config = dict(
    num_hidden_layers=13,
    hidden_size=128,
    num_attention_heads=2,
    num_key_value_heads=1,
    head_dim=64,
    intermediate_size=320,
    vocab_size=3271,
    hidden_act='swiglu',
    norm='layernorm',
    norm_place='pre',
    norm_eps=1e-05,
    positions='rope',
    rope_theta=10000.0,
    rope_fraction=1.0,
    qk_norm=True,
    attn_scale=0.125,
    bias='none',
    tie_word_embeddings=False,
    parallel_block=False,
    init='uniform',
    init_std_qkv=0.0461,
    init_std_o=0.00905,
    init_std_up=0.0461,
    init_std_down=0.00572,
    optimizer='cautious_adamw',
    learning_rate=0.00251,
    lr_mult_qkv=0.7,
    beta1=0.9,
    beta2=0.99,
    lr_head=0.0052,
    warmup_steps=312,
    schedule='wsd',
    decay_fraction=0.296,
    decay_shape='linear',
    final_lr_fraction=0.1,
    batch_tokens=16384,
    max_seq_len=512,
    doc_mask=True,
    train_tokens=90170000,
    max_steps=5504,
    dataset='wikipedia_en',
)
Each number is 128 + 32 x the weight over its row's rms, rounded and kept within 0 to 255. Layers, rows and columns count from 0. Numbers have three digits each. The size before them is the row's rms in percent of the matrix's.

# layer 4 MLP down (transposed), 320x128, rms 0.14, rows 262-298, columns 0-127
099:116124102120155123072118142169092127121155167107075113160180130143169163134136123124164074108073121119117159165189132150127106106067079142118124139135138095138092090072212114161144162097146125101156191129155172116155148202104182105132112079161135190146099091053068102101109107161050144149096102105135144172133103138113146159104139139149148085117153185145094098101113137097165090141120
097:072142180117130121104143127199164102086116162133139133128180174138129162152159088072134076133207078146176203140188090119102142098115123093134182136074098172091108118105080130104151189133091122131185127100125109096123146124142128080096167112163088112059156133117109213088140140141150148119114150107105120138146145106134114125147070125145058122138122080126129101200159136124087122136126
097:149119128170072189183112126126118125098063086090188105111156152119135116130141113085076109104162128126109132150074110115100135105087133095143108157050100171178131195103147125080080100179131110117192150096107168160138172141162125129132150127170187129082102173090173104160137087066140105139214157166106161147137149078148140173136102133108131133115105078130156178149093143141100138105136
107:132065119160135126129118155122092116187178114171083096106070155130133101159113113119114143107054172130135150140114129119171135184098130219139172131136126091164139094145101155101170166165133139155122101166137095133172143116059136168150095104155135086133111101081128181101124089155087146089170117121149173122127126088115190138158111097101131070150069181140131110107052139054135182126106
095:119152062148150078128160140147085172094139072102053140150148122139099116077098081153099104161238069108095103071089112183145155159134100117151147160136117128186113150141102137131132055162086100185135134120113140070096122130109144102177202166158138098112106121154090106157187093137116112172086114200138127147125145109135137159143178082119148134117157117122108139124151161119138111133136
102:129133106120145059132152144166151106109078131117176181129123137121109178119046115138149122167024101096146120242146162093158112143154128178159156111163122121092074134148129112147104056117118157123062147168161084112090155200111135146146084131126132170192132104142153169127173067148122102136119124133134100129136094096091091152125128149073111160113135122107164089130138156143153124109149
090:165120186082120078175129150133117142163171081158107175116162165121130124126119132140120092042106064128057126167179123150143096119108125130137085144200160100115150111160111108132116131091129167068111147149075118074100137133112150134118120105114164111142115134192156146139094132122125137177138153053159115079164145173124078148135165111130129081097110113194122097120163156089156039188128
093:109103135135174081106115117125077132144124133124126119103133133167134129120057091126105153081120114169099181119082112088131101203238176115142118108132179190152114123179123143113094109117089180145140124112091059112124109139164122176146160182076077180132088162169166121137119106135142127134095166129121061195078102104141097165124130145135099133124163158099114118125108123142198168120078
101:119222081137160094064115125127193145152162164153137087113135184115099163103153018123108178112072101102145140125138137156115123094097132119127134057145064192088156121132140096150088115141124161110166140106163094135131147167182110143174151095127111162123150114158111153121082147115126137131113146164138112084169105117089107147141101150137094176107143050121150138096087108129177088185134
100:123138132096157153108155076120149115171129135079113108131113134191097150114122169125123128088130135161140107172067181087195108156176106166099140062138118169122148141123110132176114112051137176155116059081098126133102135111113127196124133168095118201137171119164121133116101073154127097178149140197088123128144123147153143099114103100139138145106157167086152164146100048096132103119042
095:115161129104185122111105147119161120113102129155103111102118091139126136136169111122122122117207213167159110126153132142071143058157136150138144122130120092105106087105156136128096104099136090131150171057146113138135093120153119176149148118145141191086144117105084124204040103161117131154137157126126153141116159115119074146121066161111153138086124205105177145121065121069161220099123
094:131184132157105124138156106140099104164140187191090143059114143122115116146090164095113132109026137176082109116098092127134192135152130132082186149172131093089120120177152133112141102148152150063136109150108179098107141106127132172171116126145180148142134173143111091135096112118078061126154064061157141089116107112097130137135103162105066116114129155205138136151129123179139082162157
096:124185142090152087160083090148099133085134086161123082102135134070126140132077096151137146152126122143085119134182083181157143083137164057191134142120136079089134167141103220131184110133120106064087097158190144133106076122112166195140163128142112148135083128132136114134165132207138125125085101124105132140105133133103170113165105096105137109135133057165093167090138141177157096129124
104:139124151140094148124087067095133070079128150116069124191123094127162108125124106131100129082054166129132166158103112133120165146120109147116149193145098136138172104190067116151118069101109107088156142166169117140152170104095144114091186156156190139163085075136094145125180099156137118150097155094102170119172161135099152141096161130079133115103114164099134165127124168053118164074188
098:113122138138117093103119138099161098127159140149177118195141165084139081143122119101121133197082073103159145176084152123086148179159140136162124126167104143136137104122107093143131101119133173143147106165078046084102158174127174115196096132111092092127038047115145135124092114067172156114138126148123113162159152116135073147118171103120178075137123111137127125119135164087123203155173
103:193140124123143113130126113100133065163057133108113102161067056085063140135171124078100129150156185121153099148101138107177110083101112133127144111104173181115083130180119164166154130112110130178145135145142085136122158169075112119123123147101122169128139111198137144147149127070126190122099190108142111118177064138136060184138151102071084097152120139152123086142172147156091137155131
100:123095109124155096159105125107082140148107129155161129117084103143136075157115099169175195096093174140122116111125150145087100079077151156106115135087151156153201118086100127128144116173120119165151150096165139097062090057207170174181086115102146127070138137162165141112122105130104151176136112103097117175083141136105148161150187106107164125160121109092064154112126091186189153145101
106:187080119120094134138123150106136101173090136145160107100124130171150123081163124155128100116118114117151084151178149096076112157123167105165116163168096114133117108150148119093146140162186113108116160117130192189153150152122119118080117065174140060130129141119112122150123160164046152080099095176156133138182162175141143081144110114141200138125072093073109103188102059132102065113091
098:180094108157156153097143120116107079108138136146125114136192123089148098060071149141124154190153061090171167155125119135180167113141176157113143111092131136167152097085101047089127163151112147122113133150091177098156159110083138158137170108018074164101132109095066150126079109101138164153123180144160122170114106117132123095144115142106109133146123137142069129161137179151118156147177
109:086104103149137128121129123160125145170175175171116114116135100150106130156058189090173153063032099146164167146098112116158123136124072233132142152130163102153102126114144121144138123071117141107133102141143094128136155122175110100149185131133166192125098131153109155120204077120157074082090151136118099083095106152148152135114129100075088105153101135113169101060128160087152152133138
103:115164143125111150131164071109132155146084094078058165136167064118123077143099106141083164206153111123135111091109109131132078103168107140164127082159056196165155126144117192096122139155142139136155103132121104158138076177081105123143137115070131183120138181145161162114086180131169133120106102168099116158103122114119094205076096119163160169086139132097137129135164095181138118154130
100:146085125084056185139109088082115108142126136102087148091192069114107152126155138126094096170129166140163059112170117095111112161103099200152118143122121070113115069153169134139146176100127152092144118119117128147113124125156120103130167159170179151140085154078076149152084118135127147106151184106123162119146174172164124073155110144139089120100150108113128102212149175115051182138145
100:118177129098108095128174142068141144124132092147129152162128137144108093118111106242148143184145138114107082037138108141203060160128134092099142068129142059101183146130156145113152094178157114147096135132112098115133144113135127106158148154170114056150119146120136045109102166137104143085117101099137103145138120148167179153158098139186109146117153112160149098093081134162118089158165
098:130131138110180142148156097136088163088077164118100140047103131138075157144119166168117140145083148143147077101170155136114109154121107141093168159131112129111150141177078165104101148082115086153186123117117176116124139058070117178098178086110095097175137171113145146147125118129097122126097154037094144181093124125087099162158146140116102138053156096156153144135177200102165160130157
106:152197111073149104137108136091181120147183115145153065143109126110136131121117065178159091128092149107108125084200139153095131125116111167129132112116166169106142169137167081107149147129157189080152107150092098055144131123101175141130118083087115175141099194147145175102100120121136118168095108157141055163075081102141119154112048135135171109093185110161147062125137118118107146143134
103:102161041077160122166152112168091112063163069085167168128137153146128136168083134115112063171035141137143168158161162107094150116109136141165142110164102184126114121106136145132074190130161165073122165128126128190136133159115133089112094085180150172091137110134122196130095116124119127125103147106158089144138118122146107125138106163128104137098160122118169148133097148039151101069154
098:077074184122107110138195114092091155117145130097124142109100110167127122092086113155125205153102100114093108132110116107120126152133138123127154150143175087115134110115144142143034092160156085084113133113136095163152113143224138172165131121157114085090154078142156092146187103156175126121051130074159171159168139143108159104137119162126163117130108093032177140142077153150141122143131
100:058148144102173135223137098154075200112130142117093138100094208125118143101076139071162144163169086131134152140114116165146121082183129100106110158122137161130108132133097148128104139109093216147145147148114133097115138118172156093160103118150128078082129105117091134177112132102136097123110159178079167113122172172098084104090136136081127105173068176117109103109169116128182108077108
102:117079139129121147160130101157152075120154108155061108092130151144182107133094115161129134125133154126154170066134169104150174113146110150110133117111118120138127159140127112092071174155105135153120202139167091187149124073102125099156142131087085114100117141071095088109166129090108155154059112109156154117078137051184114143167157191070199156117078141098149134133140200137139198141144
111:112112087133201155127120119194085138115092089126087156172079131160150086119134151122102124076189185087106098128073104140106154117139119128134146146115139173164155166117153134146167099129109038113133096146130096247159174155124099201135105144138112103115118140145152130136158138091100136150126087140143147090106137109085158139076141109070127138120123132071090159103163091154149166095056
093:182114145146067161128131146091153089066128127087155063139141133125093110125170148166104121124190096144130122152093182094099125104200128140136144159149134115126125109150064056146089101140115194151126117139126103138077173122162120088177128134133104065154162147140110238157099127148104120162138126146139078159132162053143118121141103139119121143103141065078099136103172112134088177178151
097:139131148130113113100121143164203128135116139144123143131164134186126114122170128164134164120049145083089157151165117073108120148111111101120116138055105094164159131162147116083145177096123070033116140189055133128224156129225134153137150144171146142141148151136176122101160071092120142138099106163086125109102150113132123105135118108066113132140135124094137071137110064139152141117131
095:176147135085095167122148138123148090103126077101130116050148117108121164121134127105097111184202135062166121042160118139131099105129149060136141125122117115106119117157119142133130097150159138072102141094132140140179136122094055171146118169179101054129106147165129069145125147148137165142090125161129091125142163106143134158138157179198159149177131089122135147119087120181039105168156
081:074155102098122104127151137124143078122118122097098126151106134102110152128138070073133145143042171137074154125139131121139122097133200255131148099147149068111128133076124163123101129148148170118101101111138102074125094137167114108200119105142128221142098132144151228136132081115170165168159107124141112152151145090087104136123117173124126113086117141109146109107125157110160119158140
091:139130206135104153088126105142119106150141082119134152114168111120135132139111092097110153082161144144163120094142156134122132109029137161197161123185083151125075137143096221093136121142145097090091127178150188180126181132084115120179141125157093140134116121130104115160154126206113133151104064137125068075143109131125188110117145133155162118110134123176078108057116099122124082110087
105:166155109140129128126147167156060163168107130137080126088129090170075133112137153084098149099163172105191132144170149126134075113139134086135146180130094199178125094113134122109116143107095149087133144095164143122129074141147165111138134164144183091124168093147141039100180136118085145112150123156066165181168085078122119143076173136149142115151069093134133147126104120147122037082148
102:115109102092086068141158111120094196167122129170114161155166118116119156101118069120101094114145109170110187131161086135128086141121171073113121126138123155158125134137141115139165105108110099090108134082094121081093137119140125089112170127141088203132104103145228104133213135172172121139142128178122127112130145130158099186125114089149167080122149182143163149182109024130115097098156
# layer 4 MLP gate, 320x128, rms 0.159, rows 263-298, columns 0-127
093:085123088183099145113097123184127084109124072173137085184151136127152175157107109107090135133170047125178137139123114142090107063132163104126139128082144159117156107134085174181046124147182165139135171197140107094173116109126158088104154117139102126113118149161089212100128150078125109115142140161139145143124154081137127166178097157160080106129091080106102097154123160179104130166120
092:155141209158073178125122149119131056156079093115121112095124082122103163148115146100133134089112151111214124131174234099187127165137167124130132125117137122172146140125128094167105108140081134167125082173110162165129067152083065133080164104104149157113138133094155120151140110067066116075154111157128167122145127132095157131130161123134099088138110105093082078184161139119112142103118
099:156066124163121144110091116129099091128179102141142082113088155106143087147104106115115161122133154111135138142143189161156119142135121154159117096163134143209085143164022163112092130145180107172113097155157113136147081113030136176122152121115133150131187098116127148122030109153117100152124184084151146110165105098097151095122158099105128078122119132106107143107079135112140202184111
094:161120145150115163078070138186123142141139082146115130134148115112169114161171083133178120107146127101096133160170104161137135148188087085158094107083083116157116108066155134062167197182195116107150081170168133091153138147101106088111147148125151064127132116152091146108091140103161133147102152127134135161105188123137150157177164193126108156146101102141098161062097118113058098153179
102:137172146129129156111134144227158095173210131188140133161143112142145077187118115124083111110120168139132072087106100159218113088067147175141109109132126085129101105111148168105170095129173149130106105172107089179135129103160173120139161113137138145151069113156079098137154129145079127110144142115103099106169109141160166133092128129131089052153099076117077109124123167088087120116092
094:216114105168121134136107107133170115110078097113163098150136159117158120154060109151180138235104127080173132104144160122099067069070107131149139164118127150153131128088157116128126139183142125166079120128170084150130156121129200160160111077173111106125164090127132082140159112146147170089108104105167121154112160177128098131164119156104137093134138077132110148134024164135112104112135
097:128101092112135096136138119135098149167161142124130154146154146114161134101067122087131162173155121091137134139096121112142102077131133162140147152163117123187130107099196173153164163210113104125104141045106165144163093099107086148117163112093097138085177116148132120065085125174107137162154142198111150135113119186123146037123104135114092141142151103060114154136159104086061095185069
114:152078157143155144116194135152124074088107142108106098104116159088191168115160067114104056141189136131115116128144115133126124166162105143122125097110131090092116093138112137098127151148135161130124074122110126131123094158140134129139179167169104095144095119152091158070063080152110156124151155143220146171116144150155113109169097166123087216098206105086132153096165104145067148184130
100:132160120143111157135199091131101146115131112119117185167118118090175089163112152159096115143116197123114139064150149099141087127146099150182120066102087122168112086110151088198113173147093159173083125111142120091194121149117223172181172106098111142103130113135125116141112156116096124125149106122080084121098115111158165108126070075090087153177118103126124171130070149154114146177075
092:129097171192064129113093135110130121108154118103128098098121168115092115127114141138128090149130156097084142132092143114085092117214144139143134100154158119072149154080099152151076175212108192110146115140117078108137116086190181165159142087128171130129119101066082153123122102151143149111091169136142116150051176111085193106101105168126096146147083126107167150102173122116158160177097
094:133084113153156150117139112123150055132128151092102040122127131091156073137141108144108103141148145116207114136111143112173117132158155176172092110118093152165169182147178181110158129171177115191107124101162084138192123172097154118113130135146174095107081108060094116166113061090144119104104200129133069127089098138073112146127124153166141138145142138114048172119131136159123130116107
093:086087165108070103157152112149150124079165101157090087153142166181136149204108108138138153148180103138110125104163084134154121132152134133142147119069144077176138122121129167073154117177166170124119094132224144122117121118156186117097149107115107101153086127136131162089129116144150099170164170129106139154113152079057151107137170163167127098136082147086052178112123101083081158096081
100:155138156186125159101122172179102144043128082142114186108077170098127138134106129144109149121134103123154126107087149092152136162140142116153204116132177092131144110132176111101186177134144130138129122087138153099143096098113139186127130151138082079145050095157084089089103153173049118143108126131155189135113138120128126137153172129097122157243124122079102088081085156121112131125128
106:164176113128142164214130086152126102162184130142126152101149145071102179160084139140148152136084119068131105159149088126118032142105148190087125114161124117152173124148178103110143086114155126143050127076173085173105125145103149126130158145116052177132152140098081128169168133156098136136083129139186120128131094194123170046136101146120106142129106103133103132097155138120124132132084
106:119052174135129183107107136127185093116105079176144103084095117080155118151108075134105171084134138122120133134154066164086093081087152172102134150135139119138132089159132077127148140130149112125167103184132157132157078089149147129118173117098199115090117112122118113205089164169105137126109119104150185112112161172090191162127152181198114136114144141133089177082166151098165093110090
104:208085108089120142154081083133106112104165185151133130120122078092106094128173119137173118195160099102114075129145133150107081140065173136148135147098158101121172158101169217164111097164074099148126117103113173183083152163146121121172123168134128138112135137098057116116094164161104167145135148152151180099163145138098127109122088115151112153158111102050100166125128109118118088199128
098:180047186097161172129159111217175108128114147150150135179175094151149157129129128151144101135149163077136121170128116092124141108102093105151092107155085094145152116120119176124176175137148070083106134144147104164119111113171148144070139161157158067139161113070069124072122113102102192104192080098122113126130112107125141105157107151136063134112179081098102173176149109116112130141146
098:165155109173144157108220091142152104089178132168111117143168050118141100100090097154119175182120061099169106136129103118135153151070138154116123064095178125077162125169141163127115162125169105143078053116145114080178151086107135132146136184140119098140175126133129137123096081089096123104157133086157082165163088140103157092161108150159125144135161122064095132155144133077153138159129
104:108179122111162133150223101127145101120083132112167173111077098119139098167152097180076096115125142190161087109108150145102070162093134135134194100152122078176158162164102161111089111122116037125122124125154103103132093187117106149163135137140131152122110130115113104144110147162027146157191093118110137121157100152086173126143148126116123157150096081168091120148130177135070169162129
109:162157096166079158121111044149170079128154128118137126101075112110142072161128144156137050143139149081139166073164109105117172116115141112141126135108129116128114161094129124134140121128068091196124111175108120096125072058132153158090181114165145101179108104148115140108116129136181116079086119142145144122174157100072104139143162131149111159143130138168125075095114183007142145138149
100:145082124125137178185200150142101151146112137184118134123162129140078130145139163200122154100161126123083159117158120088165150160125186095164130092115126084122151102089140104163107179128110092133141168169055079094153095098085127172081147071121130130161123134149089146132092163130118147159134171099134163092142138079152195112189106133129091067116115140121097105160158115051050136146148
102:125151118136117137148117117151147091108160114152151166111159050142168107173099168132102117118116088164147153119152160149160104109099147161108125134102164081087137127104160060187179101158056132151105059209151114162117069108126168150105155106136120153154142076085088100144134079171169157105124136084142111137120173124040144067104120093143101119130079132122153084144162133113107208120095
106:135184093237115178116140149086085098061149091167125119157089094092092139128026122197094134153148200113133129106119134102113146117095138135122125092163096126115058146124158152176124149125224167169128119150169141107126172134115146158145159146111127135093116020088109146145167117148132114144131135140117116129103074154116128099149139141112129118176158136107106144149089128140119139110098
098:155090162149126114112202111170122123208104115129187094115119102144171109089082137189148084134133159171170099103212175136084087131106154159112148141083140102117130133096140126035142196102164092095083114123155119078168124123117120122123127074109117094117128110106145111129076142086131121127107150114139061149151108160134134110151146140111131141088187163194078142131126192094103151155091
103:117145091150071143097161076179171103110117071095084154179131148162132139154109077113164127140192075127101066133167093127095154096152078114112120132115117106094144109153108159154153160116152135142090069203149172109135105133137114154145224123152096088150154139135139146076097142136186061131154185121117155144139117143064086105101135119131077141134150180091090179118118093149081130148116
096:186096115138069154130157091170140143115121121130125172120114098130131078084117106090121138132145152164141122106153145137161065097115110154117072116141164148198077114057110108062128166143105148086099140147126117151134172111167096142079159104171175110202150170169114152088128138082114143133182151103142112130099123091136169109127063107151077157121124117082053170161180165126079090178102
103:134116130153149113129156131101112110187146138141155123095120103152117085142129129176111122168115073107129155111079179176174102150144070177180102075172128101100124135129159171142136208175173156143135089135120142144117138045058142185112168128185088156113152098139067127111097113183098151172116139145119123113135127144135189093099088128095166129168152111049083142116122095122102169116065
106:173085144102103113105119044134132063144178042100155069135096117094165170110106103072141140191166178109152078105110109134096178088145088137143133098115098048156111174112093208139116133125132121135086141158137170116173119109128141123109137149108139133118124162147109119148114090119157143143148168126144143166121101087130149132133102151135060152142145160110113142116139147097143214196059
108:147133149138139141150101089148086148133085054126084139104104159143082138145104152141115215110177100098099136122131126087155149143106119077132211115118124144152132109184165172166147111134110152130151153165074102104165102129096122189110194186140069126145157103116123116162138146146053150082127113123180128069157164148085193070131176117128106126178097134139101161092104113105059129109135
097:131141132126134163148139128090129072137175173159135091174143137146082085100073159146068165086160118086110123111102124062111118150167134133115177115097164123120140163152135136175094109127104141201172139201064128135093093128087129156153130133149146104149047100150123176067122061156123130121113151139182098120123201142129133043138165131137112111155131098095163134073135159071125146086134
108:105103156131185152065140113124073074182157072085102069145141177049132086127107128126064084145125122136148108133101104159161124142158126180114160104156104133153081070164153147147063078155150156207114130185138058155082118096087140158174152118144094134127127124099092132108100168162117181098094158153157157114170136156109134114156120108090102125104158112136126117161148164106086167155128
097:131134103140114170114115095162116074142164151146147165061147080086111130147141077119136098193110211132180136093135149063054123130099155162121139089066173098109169157158105175224115125148191132134108139120121148157172140075147135117134122105160094117129143125137102089122143119180140128074127108187178166147092127126082143149127102125097116177174122118129121119174113145065098139164096
086:117160114163130122130126177124145146166144091133097128084127096169092149164115140111126159079077184095155121091173090166165111151093171191129111117174112091119106089144116127100121076140166095143123133127106094122145138106110114092144119109020080164098114135150110136159129189141114181195096168072132086153142124120156204116088111122117189163107126128180137135116124191133111132191060
110:153116159110165167118175105181102124107133079096173179116142076076109102113123088144129120107093233114183104098139144095157110127041109191173139131105117115131163156147142165133120135116145120110087144112173148178178189060130128129151127094122120152142101120124105082143181094177095160156139101093127118121134110114132184155121098157105157129175116063139087120141152100114071145113055
100:141155092154088173153133117138104162159188160191097157128141136060187092057161133125072152128165136067136100102124147124132136126133107063107200170144035111099202105116145114102096135188129113107123119149133147160128103100118130174136164183123109103121153090171062118061119108169123170109095179111138170168130111066133113122105105125122146189164136117094127142130145102116132133132143
093:203137104131100159153148038152095057090086086097114117112125118087146121143083082151086087176155129098187117077095147145121094154097109128127163108061106165113133139146161139169122166202152123141125061186172141121163137117141133139117147191116123148158057057149130154176129090183123137118128170113111160112142171157155104092146104091157127118188117137104093137111134121102102129114111
# layer 4 MLP up, 320x128, rms 0.143, rows 263-298, columns 0-127
103:097148167111128157153135147054122087091127137101092132153105145108109100159171205154099159136101160195143071137138146137156073147127162152175080117113152104119124082100080136135100126143159093134095135055078108102122121136120128078112159157171175115123096135113147102115060116152142090169151104158120189090185136135133147105130177112054123098074123165174177169132147152147182159179096
096:105112129127107154155178135164127106188123109098093063122115162168188136136144148158130128079154085143111123172103135171141081103116147131110145110137124155099113075151165122162074123109111210127187128155174157137065112176134195138052136150123077098108121105162122184126082117158097141148137141150170143148158076176110122058149161116105071121142125079094155124110079078117191137092134
103:179100118136092165150150103154113094110152107104099125084106081080119128153116117140103091146192144127163089101098092108144116069106111062107160166115111126130172136133189120097127171204129143130179141149133084126168190113155134152138141173163127060179085139097129141114203079144075136046150147167152111100088126111110136150163091151147146135187135114170126176138119131119073086145181
093:134139113150138081093154142103102127132111083185223123149147127147071097171091114128069126101129121142087123169100124128137094090161115118138089068160198121189106175132134130088123084069154134168122199121156068125148124096167196149130125134135171176152139136108089119177161067106107100140159139092126087109095076044142084132105151126153121170142137159129109112130145167092168132114136
103:073141148129095109074141150128139125201094095160148156103154081160123084141116138099128082130083153179117146087118152198161095147096150202053137141157139126108042136104156125095139099109159136141149121143131049157136147147132133126166087084075128199128143144111145121197145125129083086093163077137115074094155133158080138130141130105127125135119098176189177098156099169162131127120119
095:109077121162074114094143118081178137125111094159183144145143097119140069150063160172171138177121126139150151135126150149099097113063143121098160136127168158155146108058109139095142136156096083166123115130118100090080103167181124155127141125134098133130157150082151141103147134157131149182195188079103137159110153135086122145140116134119183045114167085204145166134052094137126106078151
094:147133169076199120139150102141106128164194157137104109134123153121088138150161053113127092097142097150134115138095078116076117074137116127142186149156120132169132063147127183097136081161032152142112154101135116119125143108149162100180191096040102142143079133157168139145099101144110125162124107150058087165155136160127123085121116124156077100086081151147082159128149154116115147179140
098:095122162166100126121193168154134102111135182088131112166158180067144111150102125104078192111164150129108058137177109120207127181121170148059111114171108091108120076175147122156089123173108084127102102140166166049142111205116106107137134112134137111072172132165118066131126145113139059144094143147129159125126142165130144118143149102074102173132123116114095150138152122134107166157171
095:145106121149146122147173174158100125107169184107167166097102109138130091165164118146150084111124183168114144150121092061158101100132120144129112109123030098139116075151128213150156106136116091151125144088116167090208166112125145085136126121151086086143127153083164168081172109137109116160142106177091108187138105154091093181114133139090134122138115150067070144098126188158104108077127
094:114114152136114130128115163128087153129193137204132153155137109161179064115128143120107139064138101120107152176139065100143108134125117180069190110112174140143151127151187066131105105136087123127133117118098110138071107225145094170078135139158099091121156107069138104148145131105090096055147086139143176151088141160076176140137138115155092110130130160073118092196159131110112133135165
093:090136150135168187161126116138110103149143132125152143177097138105118167070152128113092173123158162168141090155128126105189146115133159121130087074108107168133151163120132159110128185134188127112111150122083117119083142136102132137212099140149120116128149102158072125098084132193108116155040133045135136090173086067200124100064104116077143153129144106159142133106082097109105159115191
094:120141151165187125152158100129143118115085172148099128060119097130083120128150176159107164113165142110125143107056120182094120154064140101093162095158185138070100115136109140185127104107147099148098147103123142160167116121064166168172158181089163104055154127134050167133112110052091123134126131141148116095117113095148098134097142121114175104146134141151160130209071167143181145111137
104:149071120180182109167156114133151103163129120134116129102085150178115174140212092147153128158152181109198095139120127161126103108094141120147141071073118160110110188100122146152123107129050171141127123099109102164162134114151184128071093148179116111084134071110108096144073073146151141088085137116147118164135110102109075096134098101067087129082152154200086102161142112103126138152136
096:108118142125148132098142145151108132161130127159135187102149132107144086110127145143114173068165160135081172118088127137041132142097144108158125147118138109136090174192143157156148125127200125157128136119127138113118098186138125107143152138124175149107147135167088090184140183149031130096158111155135160126121128160070126166111122121060185094173114143134213114138065129133112050131049
102:161135125100168166069096149129096067170088147136147122141111104152074106116071124112124124164104161126173073110114126146119094117115148169095054100124139113123166132157116139169174112107124131133065206120161130142145159097169112127145102079114180111159089062077191133137128108088144068116176070148137075146133110170221177095159134162096136103133124098158177122094110121121114108158126
098:120075087161128151183140159127125069149163202108130099165137107147096124111119117173128161111125120081123150124108098145097102146160155136100183110136150121120112124089156112197072092159114135170131109079143167093073164116118091151166127162143073168093132080118162132112113086171090192192107092141112169185195185166104113141160120143104112108118192185113102102152122071097105143158135
100:150185148111189133037111108125156124179121121118179108162111127134089106144115108141136073122075162139122119168116123090176123085124072172180097122144101072146131139143167182163169130144126130120114065143079135120153104127132149081132145059150102138100101198141155157110157106244193131095169121065128102137114146167101110175094111071144132106134116108122127127153155138135104148126105
101:163078143110054183125042134106082136092120115112179134152124195129186102161173119092132076076144160108119192145125125156141111105157068086114084138138069104157094121113090090124133099106152118160161125182149121164081138134126128153124185144111152092112120145129070158156154158174156172102140172131143167125078184078150126109057135125114121172190119118157142154112080121141116120120122
107:128128139189109103105114161130145181085138111152185128076149163083125131139175138084098107156103124130203207132100081121141101128101111153093094151207105109094130116080115057114127109128132148157112148120151109182120172120161075128129180143110105108147153124161083150112166096140056143106190105114127100116093156110158133165100069131100086216121194108099139102144177168120118130119119
107:131111099126082111117038122071143139084078141101110114156114127085131139134139125137155030177164144106118125161110117111113177100116114104198079177096117100151088128075117147067166147135123139086181118128139148140114137157158145151109165153144156123152183132188137192041150138144155093109163116073130134113160069088146114148131146105174148126098133149092157139068175095088154121156150
100:107186107073059072162054094127144121166154097119194147054097131127123098157129105120212068158137162148126129171126076089154107074127108145147114120106066150151181085168146155144097116135100114127151106134087164126093158132158111113101120128122089143125099138084155117118149148162101083099097182107197127200118165138147149145112065122137131192158099154139166083140131121120128113117121
096:218133109098129134199133088160103123105179124125140140111163124135130205096143105085119097129127146130153133138140120099097122062100076104097082092179099134138177175160134191090091135109169126130107115112140135143166136134104136104111140124182216140205131164127164153117062092113128159109095136128101089121140086073146078151074088117164090098152167084080159142112125160101154102116152
095:141150045164189144164180098147089135098103105087084099150136126131158140096157098113142103140145105073203130162197115089125116160113224142157135149104107165161116139087103107150115122181109094132128124085127125126153140128122086093122124128175109138104129138140136090142137073110096187169090194107089086156110130133120169122153106171148150088125138161072123181043180120105101135087138
105:160090150150107112123112150109056177106185175136151184123147167148095160164151142109146178143142130145106083107157143127127159144131193152100120088102139110096081131157050084079109138166221138121154115120079117103114116110082118128136094147130064120108135119097112098159084139094108129095112145129171141167077155109115071181119134190149153069150069162112070146138087125164173168114114
103:121061075095183117095133140159141202166079101116134120166078187119121117100156170097138147117161153129101125101178102177134099105147110110173110165121113100141102109075094125124178187110126196096159130126133142102107128183151112085080166056169138081124097147149150121149146167110162153125151066117107139156121143076112137087224149165137114130116076155173091128144095112152120086125119
098:100120118030125117080194135153170139134117132156168180147139086110152199154135151110083214061143138181107102170134098121126096068110126103140103133084128158180070159066113095136195152145110109153130169155095106116138127097136122062103106106116137179144103141159099075096156104161160093193153136117122106101061127123146135132167122086134119152099139124138074118139132160131130096134128
100:082126178137108101166160114129106104120100203159082133080167141096158183110132190098146176127118056155117203150161182106096127145159169105110160159105163100183085119134117082131118082120092089130147096168097138151088161131116108148116116083175079145173157130102121127105065186127120168095124094170168137188112087135105151093116085088155093131127133112094120098176144090131124154092160
097:137126094145132144145154058164130128103139210161137110095143093135138146138153137157120069100137084186145145132148054113170094152119155119148165169124156152104128079121136087114141179125153178139211111103154049107101111146135113161102167137098149094149096087094141132163124175091115104144081142088141119095101152191114106084157162106173073126126091108088096171078127122169084081141185
113:155098132110131099150121106122170096134103135112106068145159110103221090128175091096127104140088136156139153155161197151090108152138136171128049081137130125122123175087030139077161200107119076125076120098093143109159099144118116141132139092124174148140135166144109162140057112140153128178110120084051097119131158147127081138118123151157114115116102165136070131167166180137174150126135
093:116136129131136164170100165117099144158158176113151130120147101177176152166138148140121154140120102147165165111130163128142158099052124156121092147156156137158152148135123134175145087097168095085124102105141132181075145133152000138174144172083149168183163109201134126103182166122063116131106102126077150080182127102116099110060090141104117133102136076129117120122101148135084115142123
106:156100109141119154170159123124082161093154085092193111160082141117161098118167173104075112109142142181163142109076129142120140139072119112114162141108090164110077155179110134184056079128100102179125099143164111140162146117063118123064154112190130102086148128170125151141153108155172129149141165119129151098124170122102080097161145053134148095053127107145143128158115206093175124127115
089:166158177091109113167100100103113146095119108103152088199121160087153110159125090123142145170174129138118126135156074176188127114158074074163073121155079186156082140108162087121121152142120120123125142156162103149123135142081009124087148104127200101140129123125157081105098180130118100121139130117115111096164136138212136080160150144180094120108132144116083149135088090140096103167159
088:122198139127119160117166172177175130167162080114121164120140097191142124105149154085095103080084079174105097102119135120149135138151136161105122110135104093124117100196117166073127130106137101135106198162103085159139106102170143105124063100096108164143067163175110100137147128143165189148106104140095083105104146181097164101087154131134179150111087134097155130060083122068064158110126
102:182130123131115139114053153092176157189100179125074105155128177120182105138169177099144142200158096118125088144173137191138078137147122102126104122106134088125117079109062077070156116199156110085127106110129141073081123175136126087122104131101128071160126120145116137131050155120117151085151129136138110137161148146163064176149140163135144187094115136152150129130109136124099137105194
107:119178203084088128139144134074124106139182163115160183118131152144109106107138133191088169124105060152060105116104132180104195136148152140157150141138126095077131143105112139165073108142152129158151100106112134134130130111138080150170100141105059172077089072122076136113165148197096131151157108118112157194116157124155124071155076163088163114069136140150128149131122089117150147133069
102:114146141104061080137141100111140086110073098071111118080132123102115119134120116184143087135082088149152112108115123141080124137158155172115112126147116137108110097094207098157137134165152126125146114142143149087117123140164083101089146134093129170162053129194208163147107150201124101164122183178086172143140113190143050134149153096145184111144100148136121137113164077106105161062143